python train.py --n_layer=12 --d_model=320 --n_head=5 --n_kv_head=1 --head_dim=64 --d_mlp=832 --vocab_size=8192 --activation="swiglu" --norm="layernorm" --norm_place="pre" --norm_eps=1e-06 --positions="rope" --rope_base=1790.0 --rope_fraction=1.0 --qk_norm=true --attn_scale=0.125 --bias="none" --tie_embeddings=false --parallel_block=false --init="normal" --init_std_qkv=0.0341 --init_std_o=0.00696 --init_std_up=0.0341 --init_std_down=0.00431 --init_out_by_depth=true --optimizer="adamw" --lr=0.00143 --lr_mult_up=0.638 --beta1=0.95 --beta2=0.99 --lr_head=0.00409 --warmup_steps=366 --schedule="cos" --final_lr_fraction=0.0 --batch_tokens=32768 --seq_len=384 --doc_mask=true --train_tokens=341100000 --steps=10410 --dataset="wikipedia_en"
Each number is 128 + 24 x the weight over its row's rms, rounded and kept within 0 to 255. Layers, rows and columns count from 0. Numbers have three digits each. The size before them is the row's rms in percent of the matrix's.

# q: layer 5 attention query, 320x320, rms 0.0808, rows 36-63,100-127,164-191,228-255,291-319, columns 0-63
# k: layer 5 attention key, 64x320, rms 0.0735, rows 35-63, columns 0-63
# v: layer 5 attention value, 64x320, rms 0.0768, rows 0-4, columns 0-63
# o: layer 5 attention output (transposed), 320x320, rms 0.0718, rows 0-4,64-68,128-132,192-196,256-260, columns 0-63
q291 105:095164145138112224134124110121115130177138119144172107127155088161081151099121113128114176116130140176155143136144132136177119126121106108136175146122089113104112109084168114123145158146111135
k35 083:128112177141136145128123174152085116094110109153125138144163130129160134102088109113104155117147120118113102135138113175155113131164092102112148106158072129133138132103147104115172121093139158
q36 082:138178074139155134123136113211121077143122151180134154126146105160107091184129146132097142083150133112183133102165146127142102107154133136123162104154161103128127117121140097105113169156148109
q100 102:161142091104135165147157099129112101110111137153132105139157126137150115159142143144093130144146134126190142097144169134145095120156112109120167127199180123142158136138150093116125155131118092
q164 107:153146134115118175154127141180144103104100109158144125149125111158125109119096122131123120128166142149134140093160132163132081109171145139123117130142170124174154108089150120101138150114128058
q228 080:138165141068132127126152079124127099147102065117089135119112083165138120161107124115146124151126120128100126140105193132113126149128108109137146097144078135145139113076104137105121132115083111
q292 092:163150115142109156121141099137129120123139105129154109098141161142128109171092098141123145140131136159172109109174133135118118146169165125092166109116155153172140146123123108117127136180146103
k36 101:183139130064117128123143118144119086120131103165152132141133144136136111153123124125143102133177106150159144122108187127092077138155134154141150109148175126122102135117131083129133143163134041
q37 082:149151159145109117119116157118132153141165110091145099107149163102143123134126080114127139132101141137149105132122136143106089110110158152146089073151119154154141130110139134179105087114119166
q101 075:112113133132132122124143151095173140163147137119159108105144108131125110151147074135136135118112151143150121159132114150127146107089149129117122121150112145078128115149141154182132118146133184
q165 095:124118134169100121112116104117144149159142123136158148117164106140098144121154103129124176137102163085105121147108106151133182122124161130137132150128108122119134124116120165147117119117129159
q229 114:114093158167132100125103140122158125113168110123157074091124141147090099148118117142153168136082114104115113152113126107123154104133132159168122148110131122155134129099113171151137109121083158
q293 091:086116171118144124142105117146155131103124170116127185132150120106116137136152133115124199091123125141107112104119125136136150086110140165148176095154108122142134123120163143175101102091156102
k37 128:102115154160116083111089137117129172103169132110146115110101170130117119139133101129129148106085118118109125134133113108114175115113133152125108152094103143135130145112106124150123125124103202
q38 097:101102141119167114130110152089147130114140141088112137086070143121131146109124115118145147120107122123113131118140114144134149096136126115160116120122110153169099149081085156128114062155116143
q102 076:131137132196095131119042127128114134119153116123100129115125157104133096144124170086135164122092126152091131162133159123143137134158138108133131099138132107132130163158111134120108118169148126
q166 100:138139151139144092109144138109143141126157170110147136135095146095100132133156116113145105122087123132092162104118144090142115137086148119153109163133104133145097141144083147132109093112131159
q230 104:109144136168134153134099116161091166134126101133120141120175139133128123112099162119144107172132142100055109126148104120121143153074130129142109080119088118166123114124080147167135128135117151
q294 097:099146123085115149128112147116144123124121121101079162143106103104155131095131125142136098151131145105097159133092082095090163119121106087153079166188113124154129156136127166140171078141070145
k38 103:111126118177113150154134132113077154138137153102110144159172151114108130126125135086123133122100137135129117140125088099132171140128135111135099142108137156098150127145176152130142140102127191
q39 100:095085128145094118168119136133078179135126115122135100136137166088145081119135177123135140129115111158113113119077083137086147143198095083123109141126135108121167115175194164148147154125137113
q103 087:095118141161115097146145127142131168098168135131139073116119139105100144106112117098156184124137115141141118143126092142112161160150099100155132144126129138146118162097126134176123105119131147
q167 086:107104108125117086118115085079164136118128164123113082147159159083167150109105133136177123155110111126138098139117149131145113091190104097143141160127095133092141153154133131139146148068136158
q231 112:126148106136099097154121120129120115107130134119123133153110122149149143130132121136125116158150135177154182135131127140115110132168178157109159144104142161126132136155168121114139125153162091
q295 099:117138099174124135139104142178135187152118106095161091107134128141128117110133136124166123119108093146110141126117148163123170119184133124147063160116117099138129159143149128137135143108118115
k39 102:108148128184137104143073126157054145107106126139116140110167134105137132115103158102120107151159165168136163146137101132101131117100157166114135114092128188157133134106128129139133126128178132
q40 106:154134162104153125121156129110167103148136116130106113108136105129154151162099127151112162145149171164170089096094164127161101108167110122173103170129169091120107166109127117062118135152134134
q104 108:141108156165149120119120115095159156156138143128143113149131111078095133100147099155167127132091152143103129142105134082126123111117146134146150155094094144116099141115106179154152132145138116
q168 110:131147130178158083126104131115144126182151120124093132099104070125148173144139101170122125138097200110142126132132146108139148133128173121135163139079153126123139102131158109104130118132120130
q232 117:121121099138148146117110167086116125145107135115137108116122151128103150082150133135128134108132101166128126122132091132116147132112130130132107170120125133115079130135109127113129133141103153
q296 135:127144100141133126121123185075105163164128127110140107131130145129141097135114140163134115154115097145137127145091133146130163135124105092108144181118141085097123157125144152133101159148096144
k40 081:156145092180116129100138150104092136123158166138150122138101168104148131125128135059165115140087097130099140125154109115125155162116131160138098103128144084153134143182144100128106094162107142
q41 087:161172133142092181126122117129137149168134148182183138120147095130112131101122101135104149115141166162175117090155122091192075157144143140087145117119152129101112142140118092155124095175142095
q105 092:151155093106135151134150124158079107185081141164167123135134099106131117118135141145139146132123098162166145116155127154137089124136110095122125145142105127113137134117136128124135136181190105
q169 093:145125097136142157131133100143174152157090133216161140104134096126142134127108131163130156127148106142136146122188120109147056132176149126105162129132127118095118146133139122157164138152172126
q233 103:155156129088110156131153165137137109148112160131146149151157118137086131122156086124074109136149177196159130138123149164146107137143124125131152135182127119151125096143128089130130127158158113
q297 100:165152074146084163149104138132151162159128129138143108105155112134092108132146115175106113102152119157141146105154139161140103096137151123115170166125141135133147101108100098153132134165183110
k41 089:146146110111121130115145121126100128163127176119125155185128096151089134129147126110102120119135118160139099156112152164134110128153122114122181106156090127147127102135059081176146118159149137
q42 105:086112127082088176125113138118103138100157104112139133135130128126114144143148162166090107120128134112140094113127126122101146114160137130147128140117111080122117172119149170114123121135169118
q106 092:119147121150149153165116152124116159135123060123145151143105090130110143130121122129093146102112130104071129121150133110109126150121116131138146145119116130192100142148097116125105106110125108
q170 091:120137131112144113121160144116140118118134095108116129118070111136152107124124152144119151135123147127112094109060122130088107133119127123132079144095132085184143117109117122098131128154157122
q234 126:139130125118146143129097112146094106089101130132094194178150157120132168159165134146083136122142116105132110090135142127164116141142151140159134128148165147095123132122146123109101139112138111
q298 106:110149137138093136133105119087134146108129125117148131127117153151117132122182153107077105097130102116120108135132131172099161123138143215188091094119124071141142134101153144159098078110128123
k42 083:120150121149140113125131096132106147142110149156163107112144091118086154156126168163119158114130076140137091114117110104187166105116181100165129080164124136114109154138126146166145140097135141
q43 087:135119114160119119153148121123115114105109186136103139108163168169145108134117111139141100118134151123084101158133145103130127106125159117111124149147147124141150105154158159118084131095100158
q107 080:140150153122110131138111146131139117139126191114091157111152176116153136105114114160127141137142114115112135120126122107092130133103114116142165143118126130145114149143139155142097129139121152
q171 086:154113149150124096120148144104164145148150185119206114117124137143103104150114125125186161134178138161135095134112117127073134098122135113073142146130109157099133162114141149117116089124181109
q235 108:125066148111177152138122162122145104147134131128122112064132162123116115139141121107125095132111137114125090140162150126108125157151147117151098134130143135152135098127130150147116157111090110
q299 127:170106131150165123130143136136129128090174162150156138109136172127131140145095111109148149107130142110139086116115138128133143140160153124106154117145165157157156121151167151137111127111125132
k43 093:123125114105186156136156141121141068107135097121154144152116126135161142140110080134140120132110156134141129137119192142149101152132136146145101104134166129128138166150156103104150092109126070
q44 088:103138128162122080154103149125121085117146146124145134152085129154162118150156133100133142177152155095121140186089130126098156119119110157157121160111151147110141154086114159125140118100123085
q108 080:101156123158093125147100145105151118120105125110111138169145138123172118126102150116138129152139146145125094137120132105063133123146141127122114099123137139148083144157136148095126136153122093
q172 099:141103129129147082128115113146130111091139123122146130141116168170141129187128112100082140143141100078122167104132151108092130131127169133130128111149173119161108111126115136081120113110140150
q236 106:130103111124141161119100153144097127161108168131100154102141149109149111138176130121145158092095105115083164122127094131122123163114111124159106127139154152110097127109122152137109132113116148
q300 105:133155095126123133134126145119117101124156127111139176149120103097136136159193127094133104157147139100138150163090141133136131141108109162156101115139125131120105139126152118138120139109084119
k44 090:145143096097131121115145121110122134123124129147143108128095144120156111161119136137121109117105168130121153137146133154147125126140095128154163147164179116138125094123187104122106195137112125
q45 107:142161091123107133102135107117098112172117085126116131174180115127153142132118153110148166135137167143184138124117151159161104112158110144118138099124166101099128141163166115116164135154175099
q109 119:127143097122173107154152127128113103154113111168114138131135114131134117141138153087119167156111124122152144103115146163133108124117128155125144090151121174136117110103127096124127113156164108
q173 126:097142094131107127163184117125125095148102126159115165139153067086150107136153120126085150112121120126145128134105132126167082110145122175149104087147118138137159121142146114114130125110150101
q237 101:151135136143134156118097166139103136161103147127174106149162118146079153079177176124112146123091093164150111155124116137146144116114120163147042112172082125085127117158142117157118116137177147
q301 128:089160133108058133128128095146112140123107147145089131177169135080136099101132124135102140140123124149135176138101121156108117123129113143108112120138126132145112170124169133134176096117161111
k45 084:137107078110102083135171109158112069122092091163159092161166105174118140154131086143127127150142160113136147146116147139155098112129121144117129157130113112128143125119107092147134129109125119
q46 113:143155093082119135097150144097143069116144100095106131081133103158143145123174129146124109148147136131171172090143129148156110128130126149137140155167159106124120080111114058123132147099106120
q110 139:138140117092150109148138138155122054160082086125115118147141113150120148154180166097111105145164098112167139137138184148153084137144159147153072080140141145134162061123119087102100126122159097
q174 158:126153080087124119116146109146130095135116126114102137112127114126163160132183117131091120086146103140157185106135144156170081136129123146136137108121131113105121107145129107136098150119150107
q238 212:130142114099124140121154089140122075114089099136093151170109090131166148118138126128119112148141141128130152124156163111127075125139132105109146110120148127131127116135128118066135158120155080
q302 186:103163102042161142123143099124132079134115102125111133131110109156145143142162141129144125117145130144145159124130166135140084119137116124148158146145099098139132106106107100109159110132149102
k46 092:127138123110146154140153104157105121141123098149092126112138051132142126119101141124138104130156124133151103140142147141138098137120135103119123145133113116131088122084106122118130135120190107
q47 100:127148110108122091095151095117108097150125098144141105110156060165116180146110120103135139163146165140165106137150130126176107105124117096123102123155096118124096184104137141073140112125151157
q111 104:100157129154109119090099136116129179149132139110141142124102119145113128103138106139161126102108141154070137123135097101125125104095096106089132162098083101153123153090129159109143136118100146
q175 092:105184130129123118114093133138096141161149122089107179126124099137101138113114108087133124100144167129148165155122091123111098132107118140118140112142104128138075124113096122105141129154096138
q239 107:115106148117105118148166138086131121105092125113124125156117168112139202110129157138140132098113121048137113149116135110118108107111105107160098160104123117100104114177131149122095108139145138
q303 114:111179106074090112125126146127118113117092104115064147161113113124138159142122110107125153136155119087130172136095148127188088119132144112132142134159111126153167138128130160122160105086140113
k47 085:126093130136154092124155104111159094132127133114122118139139141117131126137148149120162133113088117071130103135137152127104130098103158150154094133090111088146154145137115160119122130142143153
q48 087:167144079089110163119117112093168091083127102121134118117117156137124145155135159113122147134144105140173104100127124149152138129148121119153138150137132114105114153124132160116118080126084174
q112 082:184159114154117165124107169117127144108121111140160099149126141110102115136131134123129131139148116126108114151168146081124128121117130106141139127148164137140161111120124123128137129158101136
q176 093:161134123089119117124135124134156124125070114168162139113132123147113123109116125145135106129124127173108162077147151114164073165088112168117134204127112150147091177126147122106135142090150121
q240 117:111133151111136151146115168134143156134139097123126125106133087102094141094099120121118134164134166133111102160144085121123138101081091105143140128149083118137096104111108135151153136148151150
q304 117:155166086102088168158107142111141106119116089113111125112162113112113110127151152112137112129155112192161129135132141187131155099123077088170153151162105154146137143057117072141156124154139120
k48 083:147146101141126135113126136149107103175161105158131155125132104110154162128110084126103164155145170138170085157153166113160133138126130112160155093111098131140114084119114077098122172133139135
q49 081:098117085114134108128105113129108134138113108115132140102096108125088118102161072134136143121140101093142158130112138157176152122118148136131096132091104086150110178130124149164151102127213122
q113 086:142124107129102127116148128112115143146149132122154135106089138134102125084129084169193126114093141115104139097123119187157142152076105155119150141122109101189120133091058113152129094137133109
q177 093:127169083138093135100123141123114136141123137127117100155137121127091132116160150098127097131127131140137168156148130148159139164139108125113138135089111078124103135128168133127122132070088092
q241 117:128126094127127139093156086162101126154105140160139167152121099131139144105124157173156172111135122079130106089139103119129123108090123137136118079152121096100106110194156141097106112135159153
q305 098:121121102102110131070158131092120171137141083113146115115116126152097141084175117119108108137143122112115171192126101134157152151129138135145153132110104079084101114121115121125166107133153166
k49 102:087129174158117096126129162152142138169121163129124132138124121144139152146140118104114161105115105139101113149090088117143162130072137170153104121152122096154112137117136147144095114145162152
q50 077:150086168135126161148112119109136136120142122151072105126109144109132072113087177151151158111130128129115104121092163124149116172178148130153132108113136114135160126150162134144087109138132142
q114 081:127120155119145116148131124110117127112157134155130098111137129124090099073167146147123151140157101125147091092101126123137183115127121131167132146152143158090120113160110112118141133147080157
q178 092:101075179137104120151139135121122147105101122157152102124116129147144117105102146148176111123129122134117062119128143106158146128188085127134121139142124116101157158144106132150101135132117132
q242 104:109087130136148112137145172130148138187183109140147110084127086118105112102124098088147160128126175191137130134111123109104146104113115128136137132140122105129147115102161143132148111164118137
q306 118:120121138150099155154113140125148168125151118138135100109147165109130100146103111168149168103128125167192115172136127108088141148141124121107141137098145128143106098091141100136151128183154191
k50 091:156141110165182147100115160135141135160130119114124159118135114122117129126153116113132150099143168114174102151121122126123110129116104122120147128108115113151138117155140140137138091154089178
q51 079:107160136180125120114151126128105134144100119157112143128130087134093140113147089149158124132083171132123083107199113073135178124095123086088120107139181132064158092139100112114141167138107130
q115 094:084175086127120122165112129148098143116072131160111129131144114122122118196133148091130151145115119154182142105171127129141150151097134089120110113121130127121122132119178134139122146135123154
q179 092:107154128140096133147136091115158156147111129136102143112123112124127125091174107157098133125104125128168126137136110141127115124121149110162142152166157149102136119114110166170124135136165122
q243 116:134141157139108083127123125124127144136115152142137087161101122152121133118176143125166094141105123147078188131139158120112114105116127137111133122113087131137111071100117156143147118097130113
q307 104:113129164145089134117142109153105135186108137134096146140117093186141162125131098190161129132097141121123129123119117128118160148112118090102125129159111168081099091118122175129145152099175093
k51 087:149142153148108068132151091105142175167113183094154086142095123142102139139121125099140091147152178135109125123135139142113129120158102136150108130141106177153143118125129105123156102137106087
q52 091:122119157166102137132113161160140132111107163185106107147177126153100142146105143123151109128130170157111074153118125121098118119119125092092140110109142082089140140096143153126092166126115144
q116 089:170117161120141152130110147143150125132116177145135160139113143133139174102136113097129111115122113149167126088084102153149118138116093147150152148165095133094147118132094098149109118137145100
q180 097:134128197106130126143096125170112137125158119140112136127143099092118135089113091132111157151154146173144097108131099147126095056132129114099135114137155142164114120101157115113122156161136136
q244 133:137107159122124111131138104149129089112108148138110164146109124128146142154180139153098086118109154082149110117129146131144077130152159133139100102167122138121147111152112119121093154109145093
q308 118:116143146126092074134111103130109111097100147141090124139131153126130128094107120160115132141150161134131123099124130169139124106153122140131157108160126104119132127151145135143109120130186073
k52 092:131127123124146081124104100157158101104094109130112153154122127098136101157151140144140114111132143122160135099106165141131098123167163150137115113095126124146136099162118101145116139119139086
q53 100:172112146120105156109105155119125159106112166152140132157143185128153124084089121110140105152111117099076119133130116109140134145116143124117118108122104123148132135102135146190096075118128119
q117 100:174127128112181120106162110101135133149105132142169127128115148118160153120112107110160117091148132086107182123116148173165126119111086118141125122131119169117135124107074125134101109172130140
q181 090:120169139134155153107136133129165113129128075137154140119135139140132189103127134131153140147138126120148144159172145124110145152104118097129122128133086172169094123132111129132119130135121106
q245 111:126081151108136140112162138152159113121118111145106139101120113137141163131130081124105116155129119077122109105132138132124096139121140131132097095157120118139124065087096150123131081153091125
q309 126:125132173142171107101136118140150108091084129120104156133136110129125157131085091127152136132153143117135105085177125135137146135118167130109150069136139129161172077161106120119102102094165119
k53 091:130101159106163123145137108128151105122150147111093135101090092107114152143127117136117158076091131118110161116138151114128110153145154178116101100164120139159111107162129121082117066138092162
q54 099:107151166128118098086127123149131091141144105122111116120137105130170127145101144137164131134143157161211086131158139105132126119147094146130159112133139109087151105151187117118109148130111133
q118 101:127133142098135098147158110139124079151088128128149128128141134154109163158146132069136125138157114086155117138141115133126085143117118149145125100148147169157129105103142095141093103147164116
q182 091:111059153137135122172107118126128124192094151141119156121109087117118136121187142135173170092116110114128079108079107103091108120133080140136127132142110163107140130100114165157144148152175152
q246 119:185156127103147127105116113113119074120156113142115137136126106144134127119136121139122122124119148165166134157119168129108100132144119107108150150129134137105128154111149093088127178129088105
q310 104:106127163109112128145155132138181129119131146146122123100110125145139136138116127152146120135107120136137111115123144176108108109156115140096116139119124170155113155112144154104173141111122117
k54 096:163138111093135190138134107146150112114144147129138174119144087146086136115123087106119133140164134133136150152116153135117088170133103115120141164132111168089104118116109140094129100112110126
q55 097:128125104109144115167110146133144169115145155115127160121128144127090125118131103136118096093101070112106146107136141135138120151134133154116082118104163068134092132165157138145091077134137149
q119 101:136123103074156125121126116109164152100153129134118137141126160142131166122078080120141135093136123159134092125104124150155164151139116130136138189095137109115108124118112149151141083165109154
q183 111:089150132153115129127089151120155139134137154145134148156153099100122147130117135130113137145120148102139104140190083094118143086138124145110107137129150145116145118144144133089136161117118143
q247 116:127067094131144120146174126135128103183094104175143151121119100161145115149101136115155122158131145117133082156133188084167126106145141107160120101137113094170172107122127129141119144108109104
q311 120:121132155139095122125105143121112145153133180140116146167179118088147116142105110129097146112147148130148112112142107108128117106154128096109108143152149124140137129201160132141124155098123125
k55 087:111064125181180109122111160121098099150141104112128115136141118098121100138156118133135098142079131139103124163127129111149134112119166101102139111103121141158167100141190153167126108121131140
q56 110:093113102121151123131132151151159159108135119079130112091096147136126100165113106133141112145139101106093136153147118149122125155144147139139137142129157119137120073125111119120128155108080130
q120 093:162136090071125165092137129117156139148116130100121099132138139124147146185091136128134132143151096154173125147092118133163136148105151104135115120125135126087160124194132146112131117118078105
q184 105:164131105104142134117115144114110158120140111117111078147152156126157114138073115111110104110157171141129101145149142140160124182114134097120167134125111108085092141140141146115133132120129138
q248 151:086110156121119091109121147125136160123144115088161117099104101145116136121132126135138109152101151123076117124107112165119160112140174165128142130087099120136122140128120173160147085068179173
q312 118:117157114127121115095109098103089167141085106105150175174135146162107099137102169128098082108130120093130091156140109111140140156119147119159095137104124094084151143147139114115108116103158156
k56 081:122173165092062108113146096089134121148106169128118141167084109126169130106147107114088119120126163117135135108155105128158131119164160131147118109154145138132119151110147167134122159126172134
q57 098:098121111124150174131110148148166165120115169103134155142116163127100083160153103161138121100126132121097130127123137141145135149137141162139138104105116104107144135138140128148085106116113125
q121 107:151105127098150170118118156121147148085126108104108109117108176131157110147121100138114145133152111125139121133124110171126159153152129150104117148113123156106150167171135132130118107121057111
q185 103:107118124124119116126154144155139159146146125079087132124095113129142120138129076148114124114135133125134118100124133120127108109133093085111118090150144115110174126137125115095163121149111152
q249 109:111118135084113138118151107150127121132113112145120176109122061169162114112087124077107161156151137165141103110147106133157102138145154165133089104145120139129157112116087112126159135122141136
q313 113:098143092132109097124132148135102149099116140117111129142127154182115150099087077112107107136159113130112139117156128164124122134143149159112133099150095114121114147140110133160134087078126171
k57 084:163173093116112113103131116092144118138108110127101156165116119157125101118121141143142129129119105124134147130135102141113151103094154156115132159158086169164123125078126154112137150112146141
q58 133:114119186177120115139121133134138155130118145158122156113147133124070098105147097132129102078113157139096102131116107057104176117092129111104146140148131139138147127119101145144128125156100144
q122 106:118123138105109172127101101124101081096161150141092165124127113122166107212142121096127097147103132107147158150165134124117092122127160161128087118153137105166144136123141125116152187121143102
q186 190:131121156142087150145100150124131172118142105129149088138112176096117107125084103117148100139100116131093136153128096123087188160111113117121115169120134136140108142109105148164161115120093132
q250 162:126140133138148151157090148118105171132130152128143132119172149100093086142104137147128144118131108143150107158133107143139179147134137163112102130134115129108134139126142124179142114148139143
q314 148:201133118154117137126105138116130188123125142108141128123175169119096104138127111137115101161092070110106138112142097161102168160137127156111094166145130120116114144114092139177097132117103120
k58 101:115125110166139149113128139136107136132110142110154142119125172147124108154159146133146143135119097135164120142131105134120174154146102123138093121133096139127147144147108109158100088138126117
q59 093:149133136173089106125126102115125106087088141111100165135149143152149132181157151107173114201126141137121153143103139118109154099130116160100111099112137143102186127125144148094134153106116100
q123 097:122114145170127130121127138129126120134093141116123163125114113103122133130177135109138101144085144116123142159101112102079098107140120124112097142150115112135133148126135129091127156092139132
q187 107:180147128108152101134144098124137101170098137135113134121121117159157163158148156131133148142147137140179151136086152139118092100130178167148103083148137137133126114149136129107075098148139097
q251 149:137122140115146126120154122115167070118120105127094128126105114125141140145134058145110105127115194091136130085174134135111094150165144133138153121154187176132142103127120145093106131128116122
q315 112:150129136162158124135150104129158068108141142101100114121143110145138158148162125123160121150115159118148116109080153165124124100125121197155137080132177111126136120154141147103100118118146098
k59 104:128139125092105114142189148123137113120145116126157112117113112140127142104108090156088109121141167131149118081132147130121119142134170112139165120125185118167119094152153072136123118131134106
q60 075:107157160170174107128117114144131144137109136158123145120138120137113123140099122095127136112144145125151101118095129103145147159133081110126163177101135139143125084132133134121126152118088148
q124 089:130126151121154127114110149118091142098116132133165130140098116138133132124119114136144139126161133129122131144120124101109150129127075129104153189139133158127103119117112126132157134094117113
q188 089:105139138122131125152102102152113141125113137167162130115147091144134124139132104163140170076168147128108120097166180157141149128144067103137147119149140116131138132141130111122160127067129128
q252 132:128144123133118139131100132103099148119131100105143114135125146130127125106121160123158138132165089186151145150121108146103157180124081121092147178109113139103113154155133101144140166171127115
q316 129:129137109144084147133095173114107160138138096116134100120124154132104135116132148121110141136148117177142149175134133147140182141130110090155143171101099150120089134064133097168122158151131133
k60 090:143109112153123101115101153128129115148189116158150109139122149122169120123140159118134142130125110165124120172103107109120133155105116144110134116137113112114116171186093102121116165176105115
q61 115:116096150154096117163122143146124167120134135122141133128119149111096084102130112128135088147105086131083120154105110093067133112115144132102117115117136161129154104171140137178120095098133100
q125 128:138133140139123150107124136124167158107157130129117102118134167094130118130114129158153105113106138170097153143134066117101179159123123103093111159137130106087135168139184143125146122091094138
q189 127:164149170131133181146105158121140163132145096147155085147138188089113122114103115091169079161112120147106138174143124107127160168113146100098124149130103132101112120098161158150148098116082142
q253 111:108113118131135111137102093170117169116179182132146138109087140113098121154124155134146118108122086115123108111117109154131130097143168141118122133110118115134119205129133163163110104144126126
q317 120:169097151166135103074123130157106155122129141168162111140115182135112145103104119131117125113124129120116103135143114124122165142095163141111117119107124105090125164132130108140084138144113135
k61 089:070107184129125131094077111153120129112103144137122160113106108096130119136117152158147186083137087131125155111123085153087161129162120133128107135121099140156129151161107162171116126142129115
q62 093:118128143117148155133143170117092128156152128103167060114106114130132129155081157133116138126147118142125102123126120088132150147178102112118132163085136134122094124090128147103163110161149120
q126 106:107092148177112117133131117122092163136179145112132084155137121120109134154117150144142162133099152136133110116128118072108162118117097106132151167107127084114139172121163146121154103125185137
q190 085:112163158168102115108112128081105157105166119150082070127145178135119108155121155130143110112133157126113142111112164131129153127161112116169139186091113111092151140128149126118124093082115151
q254 129:105161161149092118120073120145119144151123098131128111150117120138117140138144159131147134130136129144087149180125113138091172128090107124134128170115080116125099134093119120149138121174147139
q318 129:113112155142123128109116149143115160164119080091150089123123126136106108118129128134119127125113133113103137159125118105121188122124105103152111159100116141118100123120122119136127125150112118
k62 091:141135135163090106134067113145096145103137125159160115158135114114144116081133150080142142152164152179124177143121085118104148125129134131143137119160136150076126115145128108141139158171115159
q63 086:135142090147156121110117125131110138081109117086166135160107159112182145153144149151123123120151084144135167123119119176127142124126129157114150150150128110118113097145118106143092169082114136
q127 090:163114137092118171103119170102164102091129152073114131094102168170135133119137160159099106121152136137131110163138115117120180124151138163123091156121115170140112111133160145117188125112125107
q191 087:115126102122115128165095137149137088099142146109134139142131149095197131142152127155128108073160116122161125112145122127093171139105106100104165103113133103138109126097162139095116148111133173
q255 103:183132119104162113100147136099127149122145149085124142114107128123122125103151119131156079131142161123137106145140166157086111135130123163118166173120126183067117116102131110082103127106125125
q319 103:148126121157131130090130132107123149123182148116169125127097185147124116139110150137136096098120118111107124141129124154117118153131147173106101148144141115105084139118146121134113127111123171
k63 086:151159094100152138114134145121140135128129133128159165085132115146125147181125151134123096120152127139115131110158178156118146144165177117132122088136119108114094115121100156100106134109123085
v0 084:125123128138103159123113154109134161105157092154167148147110104156132097107120123100119154122162126118148155137114129152110170160131105112075174144145125166137135127113159108142169139145108115
o0 094:135126107128136161080094152123109158142126127098115162154135126154129113090092121148128170144129138128139115138108130130131150145123114147060088194132141121139121119134151125168142197151093155
o64 085:126137099130148182066088133126130166147124103103131119151143151136113121128103114144156136145127125094151112147149144145138145155105124170077065182149139114129136073161151133168127179135089190
o128 101:155150088129119177107152149109108139126122129095128148155150110155147142082072123109109134176161142164076130156108109122123153159100095125074147146139113140144096134147140108115136165113132123
o192 075:139105132184127124140145124137141107114132126109122108120151160109126144139149133180153129142133116073107113082112133151098100106144140146193163124102165156106161071148104153148097112086146157
o256 083:158121110177151170081150119106133166111148156139131148117141130173143165107115162106093108153141107101098133111114127130120162137145103182080137095176104153134147069185130128111113118080159144
v1 112:142124175093142154095108106186165083112135135109124117147113065102153150161135128148092110181130115150087169130106133133081143123118154131144139116125127146155147131140102128128106118125136098
o1 121:116115129127112138136127136152112141108147134166132088128126107127123131130124096149135143141091137130160113123149160111127131131104144139095063102142146131194084147118126147139117159170140128
o65 117:129139117142131127143136140142130166137109127179144118107126121145111148115125088129154156146095144110139123135156174127117120137111140129096054108101146127197063153102114138135129154170161110
o129 106:124127154117130103162137133151160125129124113124140096131144130131114107148138112140139166111132142082125144107163177079161105137123135137180104141111120134135110112150123116157136128138123122
o193 099:140116126132138150115144103118141111111090123127165165126138128157115133142096085099160132129141144135170120109116097151127129130131102109123162100137110121125132075113116104111131136123135169
o257 088:101134132123142102143121135123121176117134121142104109134137151102123099168094085139162192126129138104156152135140142071137128116127109118163112134111140075128102131135143084151114157135128137
v2 095:128153145111126115114113107135080125130147151165146165087144073162155088118113140132094178082144119094145106068127124142123134164096129161120146166143157128095155121097156125104124141145127117
o2 098:096165121072165104124112117134136144119107109135124118138135087124150117105126153127123174108156063109140097125148112143109103104127119105089151138156127148108157098138142131134131134139149146
o66 105:082153093061110096131096133151136134124117135122111140141121102121157122115132145099118143118157078105132081125155088128094096138112117092077146109163135153102146097133166127134133138135135168
o130 096:135140097077118084121130130150122120117083177137142131156126112146143098150129116142151149161141102133131107125098103148093101089152148131091130119139128146136142105079156149117127124144167123
o194 094:126126109155099159150138124117129124106129134099141091149161159135124109151172161126130110164160124134114149124162190166118160131154115085134138068132145148138111115157140141131159123114106122
o258 087:126145152124087097122143140113120076116131159113112121183101108105140082135127125170152134156160102118144128118084108154136123094126143090045118125155100152134116105109132124120129150156129078
v3 082:167105144139115132159151116152124127173089118144119143110146136095162164139124132149134110124115151112110087153134109119134099080102165139132115113139120103148159166128123164099124116165166117
o3 082:144089151102127124119156141120142101130091125139138126100118133102136149109106164127162141121147130126094112141103103132128155113123109114156132097161165178125128102079129155116130119164191095
o67 085:155113143096117104130147146125139087133101125118151130099100137092148138110111162112144132127146122118100104117080099118109147118125133122168130132181176196123132122108137143115096090143176105
o131 085:127097163127129119135123144130146081114110116134146113109127127121145160121130141165170151156110119128148112101082133129107145113171163105151143115105204134106156117102130169128116098174152093
o195 096:098096125135134127138141111115139149130139108097107108057152126146133114135122120106146115137155124111125118114130130194139159129110118105136125086136090156150119107137117153159139121161080092
o259 089:127154134131110113134152130133120072104118143123101132125139131114149130142116138139108101135136123125169118119110101167148172126106146071135108102113128187115132111126151142127134160175132078
v4 102:130148154118125137107113117118117115144119125114146135122135149101141105126163185122136099114115141122087141140105125158135107141173158128128130131132158139068126154207114145111155146094137116
o4 107:140138154131104113120126139082138128096135132094139136182119103136116127118176129121093113140123095161130160108113108172117134141164146137140116075159095141100154143172103146095121070068092131
o68 103:146147133113074115088109126101113134106134141114119111173140096137120139109187137109097118139136081154145165104110109148137127145125135133105125081146116148095149146165104161089144078084111121
o132 102:171142145121102083094117118118140153109150162103103113181133127165086137131184111121132128139147129146156157124117127186154122143102149128112114130125109150086151115156130107092111097107100138
o196 099:088165084212148152094092139141141129128097114151108128133154133133114105120067136143134184119163109133153122137155130111114144099124115179096154142141137147174110125128136127092147142151166158
o260 092:125133118110118118107092142096163164151138115106139115163142116124105121130154074154146165134142130148157152131144140154117118126151141115103129150143129155091135109116117156102125092120126108